{"num_key_value_heads": 3, "vocab_size": 8192, "warmup_steps": 200, "decay_fraction": 1.0, "max_seq_len": 384}
Each number is 128 + 24 x the weight over the matrix's rms, rounded and kept within 0 to 255. Layers, rows and columns count from 0. Numbers have three digits each.

# up: layer 3 MLP up, 768x192, rms 0.0521, rows 324-423, columns 64-127
# down: layer 3 MLP down (transposed), 768x192, rms 0.0522, rows 324-423, columns 64-127
up324:097130142104131122102125136103112161148159114178144082148174103126122130135155139120115111126120139113125138128075078154163085129097151100124083122159119138135165174192093120151139095102141130
down324:154123111122074077140145111105157123122087155118099103152114108093148163148116102104143114079089149117147150149123119096133104100145100074119117111098057109130148163107107147123148162140116126
up325:055131131164165097106136157136114116156115158120156111095137108143115103129126121145130103100127133147162127103118121125108114131116106124120129161140144102105107118106145127110165148121130090
down325:092107130088113103088138140120141147123127143125119124109154147157167158181125081115145157136180124131119136159146137129140157115112118164140115112115123127134173130101098201145135117097189131
up326:129131137136151102105126124122131109115124125112125094128091147119131102100114119142136120147130122137117130135126123151098133103141161125180123152162101136134147109199103085095160100166163137
down326:091104099139121109128138120104095104154131116094125155122148122146132092129123101129120117179128138128144105117184114142166119131148125096145112128149173124183096087091124112138115120112112096
up327:142120127143129117108167222148090161131102161126089132151079120155131125144110191136156152140120129160085158106120146126167117140142135177127126119155115158142137145137182104165129138153148116
down327:139126144096105108151131141094146141141119114124142123151128083157128074141179141093195139122158160145114151153139179127117116131148153162126122109134126110148127156122106117145145173122151184
up328:101118122078149100089132143138140149122127126122101122111131112126070116146143131092157100144116100123091128151109137164155125150154129148142114142108129132118165173170162121106149133144132106
down328:153110134111108115090120113139151138135116098166127153133155134108140141114145114159097124108162135120133122137126165171120121144121180148171123091152132089068155077147144116146100122130139123
up329:148108167177175163108088161144103131141144123095099122106131120120124126112141150132188173130121112156096093107137152111123124157107162128120119143112099105063111141126142129150146088112125114
down329:131167095115136150149115113091098135141124138127158128135110116120114120097107118120089126113097169114125165102118143133117116101158110174117132157152152121169145162124126118107153100120084095
up330:083098123169140146131114124168146154102143091170140100125128113139101187121143152135127137152165117149159113134071060088133141111131130123119163142091153154117125146128092139109123141120109105
down330:147135129076136104120151164095130078158113155130143129122133117127121079110103155137143120147140156102147148106154182166112125140164095096121119105130146095131154134132156119163132114128100190
up331:074119128117133134102146145162115161109125119147124098082146104126156150082125143120135117109086130116122123132111100146140123143122121164104152142142115101116134139094110133175150181112165150
down331:116115120150105139180096100084145121154115134126092148163136143132090118134124118106113090106170119114114156104138157094138158173130129097149162158130166159116152129118149128094082107159106120
up332:115122128118143082163090127131079190164125124154161133102116123160142119155118130102140140096103092128140125148066144108118099148138160149114128119136121149106127129143147102108134091133134100
down332:152166117142141138108152147138143115153151077118121120110156105081153123067141112152138113158178098130148132123136135120101140149188099152160094134101082127163127125110123101152097154148114141
up333:129127149123118127109132100100114101115121089142116149088035113167113123150130123133148102118118143106131169179109090110151122117134155175117137153119160147117074133125181158142191156140123144
down333:150109080107091131137108157112146081163123142128151149098133137141144146111096120153126126113136172122105130098117114149146184179135127145139153105134073144118112147106109108097137171147092162
up334:140097156162122114106112134160131104157124128116144135132142136110122149120129116139129151098122149138141110127121096102136155109132175146135095127113108075146108088165136123154147133152156118
down334:159101133104139173117104137128111107069119147156150136122159125124124137129087118127151065147170130126125143152092145149125129123152128122118116096150099153110150134135094091070097130140103147
up335:136161141047121095170144092136102142145105148111154139156123137138133104139140097054129118107078124139084112156064126114156131113159114135169154100118138156177168114171128118135138093129145100
down335:145093177082118133163107125151106162155134139106164134140124099140109136153110112060108154142137134119146131149102177109159131124124171147139078118159090089165116123165176150113123114119174136
up336:185094124136120137128147128070111147130149170148120121107115146139097109139136154117154132122107103140162175139103153123124153131136140117150096112148110121108182112147095124136066144086143153
down336:078138072123127127165133153110110130116139095101161129136143087160138143108120105133107205153126130109126120157112105143127150101092139166076143136112124153107097104099160119133108104099088086
up337:154074073090169124134143105105179138067112125097124112156127122145111115132107144125174142074135148122100149127138066058116133138135123148121168106110114097102078118133114134084144121139164117
down337:107118120125145190124105119119137146135087106132130134116108145126141126086121105199123124127148178145113145108110140171120124158153176156155111142108163153105196145120122098119129096098116106
up338:134125142100119085144151149136124151131150133145110140145095117097098159114127099087129114118156111140144117110081116127143170120120127175161122108110139155115124072104104157144145125142068104
down338:151149117120148126118133147148126106100127134174132091105126131135111116098158124155134104094095140148145089122129130139111106093131118133068168125156133121130156151104102117145155163193114137
up339:109114138103150115107106170088097113085093140125067125141110121135117135150123135167138129127116128148141118124131132107096102140103120119121128127115118108105088088127129158104129168136126123
down339:086105179103182110138174182139052109159126147123091154085093122167143125123103146149103159099134074145130117146141122114126105112121125107144129138125088106120114130125126191158104123139115121
up340:159121087126121152137125109151103135117121125105098079082113131114087114117127092130127095129080164134106100162147132145116130099111161129122145091148136113068120103100118129151125096101126119
down340:158151115138138118146109130133158112139116165134154150131100101139104139108133095102127106174155139062124092107134170141129136114134107177168097101162173133070096108158122112121102149144115105
up341:144114137119088156160134162119109109082112115059125087097086124129155140180116148161149158170161171144103127143081134121142122125107113124109127128150115157151124143168058098122166141128159171
down341:119133151124108106093112094103121142111100129124110134146158124110146113120119113166115137143173115155090125143125117137155146137115154111129093145131116146109134122099161126139146144118164143
up342:120133116133094111099137128106122104172086149188167125140150078099179126165159128137152125118136142138128136142112138130148137113099120140177140133137139175120131155123129116142118082134128143
down342:175118091140134131121156104153163088076113111148164124086167127120147128131123145175109098143131158141133114135143144155130103135093130099075132116114166118083140097123127148167106083128116143
up343:105159151123132133175159091128095123138130129120136139134142112123165146125153121110146138151086098138156101090142197085139092115111154106156143123125141090155170106122157106099148110117106131
down343:143080123157121143152135107118122119132117138110163102168131135128191121098118132135108138173090100115184101147141138126143092118107182111124179141097126115106113123130158105142161122152139120
up344:104170120155147116140135142092148148155158117116164175129095137091105160153133144113118142129104147121112148140107110078124145097092129152169107136092150134094100099114114114145137103156121109
down344:147133096149113127086129190146147156124112131104139140141078121086081164141164113160147175106119176118172104174104147129111153130151125138170155121163143157127115081127135120123156142123129107
up345:103114073154134129103088079118096146140151101075147124145101155175100133132148098115137125125144127160120141127099178157110106117152151101076165109151201120043138129153144104107157146136150121
down345:133130126133156138119128109063103169100178144123136095138123140171136153063151117094084116116061161109139135167142151076121086076172128086155168150105102143143120148142137118146110124183170094
up346:104085161098125137178136152158121124112116110126136139141130102141119095143115103144123110133125183168165099167152131133117149133128154091127122123104137131120075097096123082152136095129125106
down346:093164091166088101077129134159115149129146143139141143090121168139084145083205136147142117112130114158102123122115091117095123081128151115135087136128111159128147111131105125114108161102081148
up347:114135132121124113128118118132148109156131174117087104143125133088170124140130126117114146117153134102129123142132123130100175126120115114152165135113098139163104118154091124120102115086122131
down347:123081113143139102124123138130097178143104111143124139103109102118138107139104119185116122151123105145102165111118149150125103125106129101116126131132130171129183110131129116116127121134140116
up348:128169121091090115164086114139124093162141122109086135129127125143086115146115141154118152124088117088162159158124102107129147135130148123148101189112089112190098094128154162125143083099129148
down348:160136107132082140094137111145091133146109134144180138145126104150173160148159133142141162111167104168130118112117070164092142115088145137127126138158133122119170153126146139164094153112172113
up349:116146127153088177146112094076142136129163086114177105134119102122132125134112155133113122061094145112152149157130114080094145131152135097157128163107202123141103090116113112134141097107141167
down349:124104110151122154137149145094111164108148124084109107139166142174136107099144141154150191151095136071180078131167123107096110131147164147160106123164152141152127130173101109151110098109138116
up350:165098128132129110156129144182096115111117101135132119144181119149141163126126164137084133136115173119126141108095104129116151131145110127136091144116112161104100146111137157137147123146130151
down350:136140098151104135129168121119121144115133157161120113130142175092127105134139123154168134139140123123100100163174129131117128121133125137093085125154160137101115094097111112119154143109126156
up351:148163130155114138143131116110107068145149124130141111116091113119131104135134076134137127129124141138126125115122106133133139135113118157144104127174102109108123128082124135160090144080104172
down351:101166113115149165128120133159118107131154094094108098093108137156101113165136158086149132148142109081130153131135097110126126085055112156142145134142104142137131143105080164135134142145157116
up352:147090133128153121112109108121133143078134077115135092144077148134123130134106135167106112126117129160140154130147172137119162110155125140166152184086147117111124101154107100137183096113161129
down352:157118114112137105134135113134122144149145119097109124116177156118096138131131126103178137123150090149181137142152144113148157171119150127135154147102148142111046110109153129134143117109159144
up353:070122156094114127159121148122101080089142140110116121137127137152140134137085106123145114146132127109114103105115111118115107121077118098094152124091159155147107091135118104132127140135143122
down353:136162125131093140160128112196185114128158114114128135163110187130113130117135174153120130142118144149125160145137153172108164128130132141149127108145159146157092117125129167154139122144134118
up354:139107161144112167165114160122108141118098147149139146095129112080088114101141153119126087134127127111104142107117138176130148104139147100125109129144101114147170128120130078153119145102118150
down354:151088087117121135098087113101147143126138143126126130114106146163166129176110127150084120135134166159136088090126147120119155123150133163110145165137128169124115139126111118123110096149130096
up355:142153140131120083125172146118141093169176118109140125167100106144141106142097168095075123143124114125137112130143136106115148140112102114145133087169105108144113133132117100107184174122142116
down355:094151127112134119095135136117107124108114106148134143187113143169108151086140141118067124125163182060128114126092126089133145146118120077169132169149199100103148108167093150135099147155089117
up356:113106119166105084156088168100127086097100126142107085132146073159135116102132118141123144076118174154101140126108094117134131101152107079068147156106152105114096139117097120134103149135110156
down356:182120128155172067161110111133105174149124156135160114097162133121147150037134132163081136122138156107071071116120054100187116115169106090105171128114124111122163108109118116141112174121154143
up357:128117113169075137144165143106105130138117071101175167126130148126119130131098116157113107113151151158132110124097123145096106151145100087149100128147116106140126125149119136110112129135126092
down357:117122076127155159129109124117117125108128133144140126116128132154131157161121124118091112129093145099157122109140137098149141144195145108101132096095089141078089129127122161129121126105177107
up358:141138165170069106162099105132155139135153080147159132096163124143122135141170119132151115167123110136112142142105129091138109087122134106159089147131138140166128076108110138120162119078133114
down358:131114097114154129179111102110127148142117150124168104116141142118101114114129137122127168144096121157200150079147151157113139157136131152142138130166142135073133133133132158105134153150126136
up359:154115087132123076126075126090071108182099156138132139130071136131127120125123129144111138075158119159133123119146120103135144118119100136123144138101136124120140116157114114139102123114153125
down359:157098159119151115118145133176149096106174128109160121131115140101134100165114139103097126152126116156129108131142140138116135156105076116170166147109094087124081101104151117161153092137151120
up360:165136156132099154134150141125110123138172132115135121185126134116114127112150053131146124143142143142147136152108154112122138122066095132128122088129100097131157139092134147136151088141147100
down360:138122100149149154163142160142110129144116121153146112154144099121112139177132135140058137135087154128128117117124112157112141138105150098153123140119142095093121126132142139159109187168139134
up361:068088150132129141108134124138149107150107098103146152098132123081111119148110137134108127104145145136140190172085115096120152090127143118120137138105134116126127144133101095069133135132123131
down361:099129132160126149156148138161150121130116136125108089147119158102109127090123125151142153134194169098161124151097170136106098168131126110158116096164147166108116111098113136150155107087115167
up362:144105160134156140167129142097091141162100111123140072173088156099116106107113134129095098113140104139129137138115153171123126097119116133118121131087116129086157154087130132113126148105161122
down362:144142138141150138102128092144122137132080101153143128107103125141178128152142130110160112177114144130146057148113145125131108117134172111128104176114153134169165137098110146088126127155131166
up363:161104126138199160102178169104099098149150108119095119104127110131149149096126100098180126130156093120118113104088124112125105098122138109162117157102093089088098165113113128131145122120103076
down363:127089123142091157147105126130140100102113098138159152133119123117141085110131118191140157167142132083161094094149153147102157157139131128162113126142162083131169130147114111132103123123091137
up364:162145120138133141144136189147084100083130088073112150133144128115114129118136147113146132114109134113131115151115128108128132159118128131130136163123131102130109117164125134078130146124113078
down364:098100169141183130110155120140128165173094120138171157114143083173138114132138109144141138121137062107067128135144092145139146163147145141157140124129160109135127147100157162169130145096085138
up365:105107126123144113117080118192077145145104131147146114153125126117121098099116105099119105143152153117120121115137105129138135111144133135153172195142103158158094094118130133098108139100154138
down365:151165140131125152122154098129137142137140096121127113096133142104142134097140121099105136104104117129103130147128088142128132127132105121128137132146122126116130161175141137129109105192101127
up366:095101139115059132085152126136154128155115125155145098136123128150151158117116146111146149125105146110106145130153127109182135099119120161113101129142098134119125113148098141134141103116114122
down366:147173141143102107122162113155166135138118120096143106127105098120125158150092132094108120133153153134142138084129059073120107155115127126110152151117119104167128137115114162102158143159140125
up367:141139086171160128134161118128147122136088137124133134145123141129118143100111137147128090092124106124113106146122131103162172103167187145099098144170108133140147121134104114131081132155134140
down367:113124128142096174170146115160152115117150103122098139136140115096131158149140127127104122125079114114104124138127185128119115122163102158139129161174128124076054119123133094097117139112106103
up368:128105138142135187133111154097137124119134127082121133115188110105110134102169132044135126146127086108154135162124152110127119067136149132158106118153136104112158196125109138136156138134106080
down368:151110159162110154130096101197136123162132101159124153096133110146117152125147128161074137085152113100144111160128093107128110110114140106169124102080092105162165158162104097149135097133182138
up369:130138169110122116163144142092119122142136112112144089105142165106143159091139135132158124105112133117113190159112111091166154116142153171065105115137130078138127144103113151133127140122109115
down369:138126155136135117131129078130163096143082120079133114152154131129128131143146147105120076097101156131116126106145164139145148127151117177175148108151083121128130109113159114084135128124146103
up370:129140120134113106154121133139151125122118111160138152129099116149157107140098157127093151157152155114129102105077116124163096160122115101138092141112142140103110120140134152098124088163155109
down370:081107121103146132137106137143112133105085137108159128144127107121106134141135130101106116111112113159111147116123109065126123145124094130152160128139131120132137162135108135136152126088140124
up371:114135085104097129105121144148109118125157094129148158178099105084136141138155160122106124129137117160134082101130139109092142189138125144101119109137129120157144155103092125132158176150110140
down371:140142163157096074100118107120108160103155156122123132102135131133169135107130089124140128091169155129119104135126157134177130196145138171150129141132132110164142158166147112140104127094083152
up372:131130161122144081148121134140101157136148168141139122123125112138160107126128142127120122145096134134135154137106087142126123089130131151118120119153088134120170141112131207110102133126148151
down372:121150145111169108116088132142122102126126115112165106126120124143141148113136149137104096140155106117152132112150100117122148152122174124146088165121143111122132094117178115160132101120139145
up373:101120131109127149146162122129072112145107109067132128129123111161133136108090130121133080104108139119155119159130109126123138132172111116099147134154127154137135153108100095129165117168116127
down373:148116130148127131114137145123136151142152135108139130081154094123139131155143116131120160163125089096138145077124100131109146129124084104171162148099152130175128155147132136138128145120109166
up374:138142129152115150150115113104116156113136119129113156147105086145116125151153132102076107089127140115126130104142097136092118134093184143118178119077088144122118059142174118120159082149115173
down374:144116119136132126137151108098108132075106109145138098139121124138096153130145125173167111142177095159080117119142187162128131126113134126106098128118163184130133152178133100134132129155089124
up375:121112156114106133101105140132066160126141151140126105053130142136098161112111151149087118125115143144124114129122108116134154136146107123119152118132112134118128148106136129130147188126164160
down375:152135081117140112120098149126113104136141144154098134133143088167133135120159139086102134175135100119143110151123127085112120088106138134130156173163114102161124078128095099136145110125143096
up376:111125126132109124149179107150126109120128101118154121124141152179139149097113141117143160127108140095106135113126152148111142112131097129101126121112093078119162141125144123157140119111130115
down376:148110142118139122140087134053089128101163164134079123115127096118133131152114136135129109144203118160147127141124134105135123119136140128129140123140142121101111118173107167087118118158131132
up377:110149134144146132111139121133096159110201071133149188125161106140134180120160118165133122102120169119091113077113115101158150108123126133079094128142146085130114111131145102085131164135097144
down377:164130152127098147117129127132105113081119113087091116119134141122132118106131076150157126158078161116136091190126131120092154133124159168097117156144127147087131117122160147094120137124213128
up378:116101153113106147101129167116127165150101125098144134159148106147131139150134158133169096138132114143152148160161136145092106148129076123138096151131110124096094144083166110153118153116143102
down378:086110128152097086124123125163113097109163078138147129137140134140153139123147118143124143123149116099084115093075098148154125129107153168123130151102158148113185128172129155094124109079132100
up379:087103137117157133098066158151118147149151139148132108100126138138077099146140117106144077103149155158110125163124155122144153139188188123125114065135158142113171113162131106112154106092089151
down379:107127126178205140101136183091074125116116133115126104161107134083145161149174156075154120083107141137139092154148095092157135159124127140170138133169156098138098107115136134128139139152145147
up380:151126151126099119149142107133161087164139102149120118175132104135103150136123140168089135141123151178146115155115134132148114128160088141123134133164111136184126146130102102141110115114136145
down380:113114127167144119082120137150107146152136123145130109160132107114118126132113158112109145134178123123125103129149125139101158175145117187141136121117146108165122172117122113157121129121171130
up381:140170148126132115167137102199099122095095096130109138118151123141137128101115120176170120102147149140135174104125093109097173123153106156137118149140126154151127138133120124119136113114142066
down381:146118106127148131130122098121146131161140099134172124099139138128117118111105137166127113154153115092096108145131136120145110168202130108112099128112130093094126166097180097171108109139096131
up382:111145148116110134128089122129102118124144108116088112119122122087152135159116132133112120150145148103150123132106110106092133123123094135155149128110073120116139118115128125141155141175125118
down382:095116125151116109143170121127157163163109112116116101163118120127131149140132112116140130115090123121062121132155161152104132136149140124100139126137149149165116136136156124133120141138135165
up383:077155154131110166120119129110109158132156144120114132148152123141128128136143125107120134088136104152124110113127124146127153133121105146148147124105091120107131162129090147116110114142114111
down383:097184133115141082116119135128140116162126150125122096111122121128089087146140104093109127116081125111105164156126117133109116173160127142156117111145093142088136153165115160139151169118120142
up384:145145125118149122131132118138112151119137113145142102137162084131118118169197136105116160066110123120114134128155161145156151089106114125144076077144103132143068096163110118107120140114093118
down384:130102123099113108143082129077117135092120166132087072157169128131134101126122132077128148127131140152131126126145156074105132112148108122117108153146109115191108154168135133092127149144173128
up385:131123143156157117084128133160103136174123150175100101125126125113125131138119153111109166131117079130147116106136147132160172160109157155125125147110130154108070106129119153135122134133097146
down385:147134100166110117114144118134106147110121148138078136155129154109140152123147093146148158147085135142157130137152133108108145120135110132113128116134120099123085140100147167063138162121166130
up386:146137149124117140187117143095127160145068078130104145164110137141147093131131198116145119093151122153129123125146144094124128072117144132120129109120125135176150109101136097131146129119132133
down386:119138099122179098161156080129195148120168088153101140151160120146135107132114155133083108151177152115103129118135139107075139168096086197109134109103096130151104165172087201117151140154107162
up387:132129154102133130138123108151112110111154099122127123148110128175158113150096148145118111146106169133139158137109107174155146132156116155167134125135073173130137176124141094112138089092135106
down387:152100129104124089128116124123081144117086108126107124152120099135109128165118155099107130111096144134146137130108109159108115137132129111089133100138109080139081141143166087144085092138133121
up388:098138141094136146170117155173146093120159086113149138132142139143167113146152140135146148075109152120148092118122109093150106079158109124108115139122077129127090127138116171137128143140147083
down388:145099157169137127138141173081115164120090130170128099114120135151125144122107163153116135129197121117127144139176146133149074158140109107103162085151110092127079139129149127097161117113103140
up389:118080146142095147164130108127145101138128115115154102088121120091105128108130155144113146177104084129122179114125182160118140110153159085133131130117151119176149162119103155131127126096134094
down389:147110114187171124097096127149131143139111091164133133117149194174150138134122072156083133167137177151126112128151079108073152087130113177120108146118153156137110150166147097135114127138135128
up390:097109069120127135096101151150115085135170157094148140095132112125146127134114133139118125110123120158128109094106137095106125145158133121130148119123125168097149136083157146152147103156114110
down390:144169071127134166120093153104124192101148143122115077137099114141074116142146158148121135106123149111086074116143120185109109083146127132132136153102141086089150132120115134117115159087096075
up391:119122161124135123128165119099095151154110120104062151111121104120110140108204154117129076140147148115133109146128083130116119142143137109119152147149125136126120093141106082111128110143113147
down391:153138122084085102137102165127132145146114073128140135102094152121096143130123102145123139100070143167114098141115116133138157157141142176108114115120134176155135109142176117134082153138144094
up392:100117119161162155104102148125123137110140104161170124134088111175165163138133135098131139175096150134112094094110139113184164141119148184050142109157129147141143107146152101135183146121105097
down392:107156136128133142115115137135110136118161104180127161148126125154128114114131171102125152137120115145149122096123124156166141145153112207142140140120087096111092111148155065124109196106130143
up393:114140104131133130150105144111144139155168097152112149107178136141123156123142139124127150097115143154112142082128158091065145095170156157121111149103109097152131110117103071117119150122112098
down393:156113141151118129113137119160148115124087132121129135111112108117163119142118126122124111142154110138105110117123144110176131086119143147126133136130152133117154142104152149134096084153116153
up394:095125119113112150119137128143121105113111092137125169150115082156138159094147103163079108119147140138132092148124134182107101118096122094131146104153140118117108141107108119138150144110128122
down394:127152139116162121141099114152143122103136159132140118081091131149118127138127134078124098131151151120104134126122112123140131139146098083155118162160080109105126120150140111121133163149153165
up395:110123110076157165157094112131121156119163186064111171106143083109142099098126148095085105102112108105099085146148132119122109107113141153102164091125170116142146119108118120157139170077168194
down395:109082119155176135109110109153174108118107099175122167144149162111142114167114152136141138141146123142143150123127153080151141143069128153062178120113156133150122123088122142153094129126118094
up396:117102157124127091123088124110125120102125139127130136154134136119134113140111135083136137093118161122100160108142114096129118128144112111108084111136118101098143133149115122152137137157109146
down396:115109137141082158182132111134129116121098091115113164097094090097140141138122110084159123128112151113114091118112154136150124121140147094125146112121162106108123100094105097146143116120089170
up397:081115140131095163124128148140101159146096164117147126125144138136135116130082121097068152123110106137078116127119140137096106172105086147118166180104103142099116147132116094101146123177131146
down397:142099111126172147105162119142151113112121126074159121132140126094112089126119153146153115148191127129114125134092154114139153146135167092104100125060148135144157128113146129113140085153153124
up398:147117107133108178083141121089125176136133177170130124123132130141134090159162143129103090112139122128100140112126099141129187116124181088129140144186102101140093080123136130115168152124091184
down398:115147120166178143151138155131132151109131123101171096144117182104120130143105137156074149112113159112183102119129091131121133171129127170112038120161128167117148106068118128110131128100147083
up399:121126158137154119154126131074083160137120118156143125136126168112108150132143106133125120117112118161152105133118103071107121134090131138141113156087153138125142113120178116145176124127135107
down399:093131130117181113126118134130146139119162123128148112122092130112103104136121106116117132034166116113157115154116138158146113102095165147129166094147133123122161110149160134104160110137074135
up400:158110151168107145152168138133122165144114129129131107118140127114157117129109107076152142113110154124118115135151116148145190116148158098120141110131151105112116112094135144115116117146063131
down400:088125128156097093107110112117136151121148083153119121162121135115096124158164144148144134118144122121123130138116123161117138143115175178109157101098091136131112145096133130139131132129116094
up401:112119181139156111103131115155164148139108118102134158150092122121131157162120113122092140149129100123137083116118099145145161150157105071127116117130132161088125104148133137116129130133112140
down401:122123121123133140144121122091127100129136178109129123151156127094149129155123140147141123181124123109140131107138163132140126105142106093115109119162102121158098145097099099143123155135117160
up402:178146093116094127134170146153123141121124124100132170110136155092126111140127142147143126082115111123157136148163064100147099125156154110104149166133114098134120106136070124173113136117169098
down402:153138107107119131196165107109130138145108145142095109140117134129111110080070136056106102125097170111138166097149158109117120141132126103152106119124133139089103112155098150110122128112150137
up403:142113103088148094127140172147119114156174115121123130164079136140107115155136156120164136117157106098118172129126138102112144108150113097168172102139133108120141127112152113079193135106146165
down403:112106127132129055119082108139113098120124112144136123144105106132113132139103125154147116176165130173154127109126165117125146175131173133147115105103130152040129138152166071135109122118081104
up404:114128152105110085126106123090116182163099151125157091143108090093120113138149152136159099079116112160139136142118098157133089083099113157128135139133112141147122113147134143143099112118123111
down404:102149148146136176130155137136119159137150084143152127107137127167144151151137142132106129132114128127110133088164140142153123176148145161116138117123151161085096087127105101136137091128111092
up405:130096108134117137141119147134093147142129160129108095137111167149120110098095175143128147095114151131128099151160110180127119140133147083099124107111128152166141086131123113138115121096176109
down405:135107143153125137119113160108133113125121115139126149133121097120179126134162099120134139113133151150123136142096152071105092117134133105138130128178155120132121106174161116117109112143144118
up406:146147128107142106162088121179104132137108125118116142111142148086148142118085112144099151130144117129141159103117149106127095136146117134140148133101174093148123127128123114129135100143143105
down406:144123103112131085114149148117112090134120128076134124128099128112112137124146153091155134101102128106110071134134118115158136096136114160157094153103152115162113165143165166132121107116117144
up407:150160109150117113115116134121117152146118156109144105162115125153120099092127091114116160164143158162152108120127127160128130099138148127155125191121169128147155114165154137117104180123156131
down407:127123123110106084140125162175110131120114123148132120072143102098125090134170112143162120140176133139083176111120141117127146134113132142106123129096159132106098126135111190165086138131115166
up408:117155082153082148157118127141134102129136142098110157126182162105155122109113183139133160110166110129107119107102159048097160115148106113127130141151148115166095165112152093114123132056119096
down408:133170135117106131120132158131104146210154154175093123120125140142130121104142165117110103064129084125163109127130145126169141134140115127116082146133103095117112102123095116119103111137116140
up409:122134144097145110132141146126141134144136123137158131102167134115108100142123161128187172065151134122093141157115143149125099117142109071133123127170144085144145093140159103118123119111093104
down409:152122106132133108086116095154099084138119153135140128142113138131125174175123103145142136137155115129069168155120115186142168114095118158115128111166173147098136093138130108152113079106146158
up410:113109105163103153200113140116116154118101142111156106161131129106172139107105113098084098143135163167135120133095128164114156117101144119133112161078159154137154103122128103149139131096099157
down410:120135046116109126133126133109108085174137119103156133184136123153091136132136138161160112139156147120104130134115150158157143149155099133160147125136175096112064104134109144128084149139092148
up411:144176101128136114125112114103141121157131151101146138138133125136132134167168134089117132149123150150137153139120132141077139117122129151131091057117127138123135115133145107154157088110139127
down411:147108112181106113183147168100095153152110160124110099110194136134132134127119121126114100109104167087107139131141146094127079150155122179140117113110131108085113149144186078106129109123082139
up412:118128131117129083123130100162149072083119157102169125110121135102120136125125156109184142123127152145146111143100124085111157129144132117135121097144133131110112171122130119147117121129157125
down412:112143110123114166123167130136133104132152113117115109090129115110070118116140102138116136153065109133096120130141112154107122127132123116133124160091146148145115101133110125105124132127131143
up413:119151177113161129130106120105146144150158083110100144116129140132090168139084157131116149122178153134106145117109096123146097121120126138143112115106104144167181110115098117122155139129137138
down413:124108115142083118145107122125122168146102136130160090119112130130139110097146114122115107103124125122137096160119119168127128144150128190118087150143129077079155129088118162152108098113105156
up414:099112120157138106114115147123123127133136131130127155159149118159162121143127141089109125063153153127077153151164157151094126120094100089113160105096137135106158088094147120115166164121123149
down414:139128161104111123116132105134100131141129138061159119093112092099082074157140135116107130134108101129131127115146147094112099137098133128120128136116097137123093093102129075104088129128164120
up415:103110126117173155109134127130127161136144157096138148152111148152110179180099132050134115124151107109124144149152130117145121120100101125125131100132134156103113148097145109126139120076110146
down415:119139108119109130107120077088072144113138149202120154119176117147151123113158123104077148116083108140136149141108122143144140118132110132111138151105182105190149130122129090132128118088098140
up416:115113153098166105161132180140149128077113160139166114123094119166131141130143135135099096121150123089145176168108138120113119119131115138092131133129112122140118128111128143098137152145127100
down416:114130114134156147094158127134148173106128123181140095146150164132153147122134100096118152116086142159103163116133094140167143103138133157123136165097143079144127137155181115157123172122129129
up417:122113086114106132121075129144126144090106136128111181124134133112136104145113127114071105112148134111094111164099136154089106165137072100131130138152107163124129172091128154140116126094137135
down417:141112146156121102134171118111108155106154121125100149108138124107119150143131150115097150125088112103101187138194158128101179112133126139127133163090172093145133116145135177143147158117133130
up418:124093106086107116150171120154153113143116129110095122094138107133139084147098090138145168115112152105114151090079111154055081102153136125116112128150131101111088147149161165101145124131098121
down418:142175134132106144124137099129116143108163138129138127130105137135117169125122140137143154117139125138123126172158135184122146149112144118172187169147143133160147149151148128110156124144128164
up419:137165110097160112142156160098168135159104152136153142129118142118120100121146124163120141092137151150102142141135092150142140135154118135134101140139110060127154119126146146111129098134104122
down419:122164151108080114145166143136176108174094116134125085124101174124154136126183134101113132171106152101123140150069088153070115140130135132108135110127146106110093096137090159129158138113139171
up420:159104132139161158155140080165117129156107103091122104089107119124146154148146122099099094130138150108116103129128126095118154161156086139117144132139124116093135114135076150127121138177125110
down420:109117120109112090168147068131119106143080157123163153131114138131200140114158114084146134113093119153184104124096113121096159108087137158051131166128178101129123095130126110137142174114108143
up421:145121122181167097114097109126149129120126132110109129134123087129127099108145124061080162098110133114089123193138104134151104128136105144082105148160172089159125109109093068124121145117130174
down421:096123154113125120154137154107142138133146078148105105129110133084153131147124123166134124157159157159106120115122122140144150128103130116137140114105138136152101146092153125121138116092121132
up422:113178111102141158140123154114140126124080162142132108080089123131109126133108108159127113095124146121133106114101132109105150113091101146146124117078159158110097113126129141139089157114137135
down422:119169136136137173125125140148136096095122175153159158125110145135132156143153108144108103155100111142160118092148176117163117126169126147153101136108086133069155162138156108120131107110148105
up423:109117184115128132093101087083095095114084086103125134133133155129155116060129121118132148140120120103129114150127114166094150140128125145083095129168152143142140091175095102122119164109166173
down423:142127162115090102124112123087084117109122124115110100181077097098088098098159126148108129080149112126147144156104112110111093130118098075138099112128148141114100132116101088113100154129141151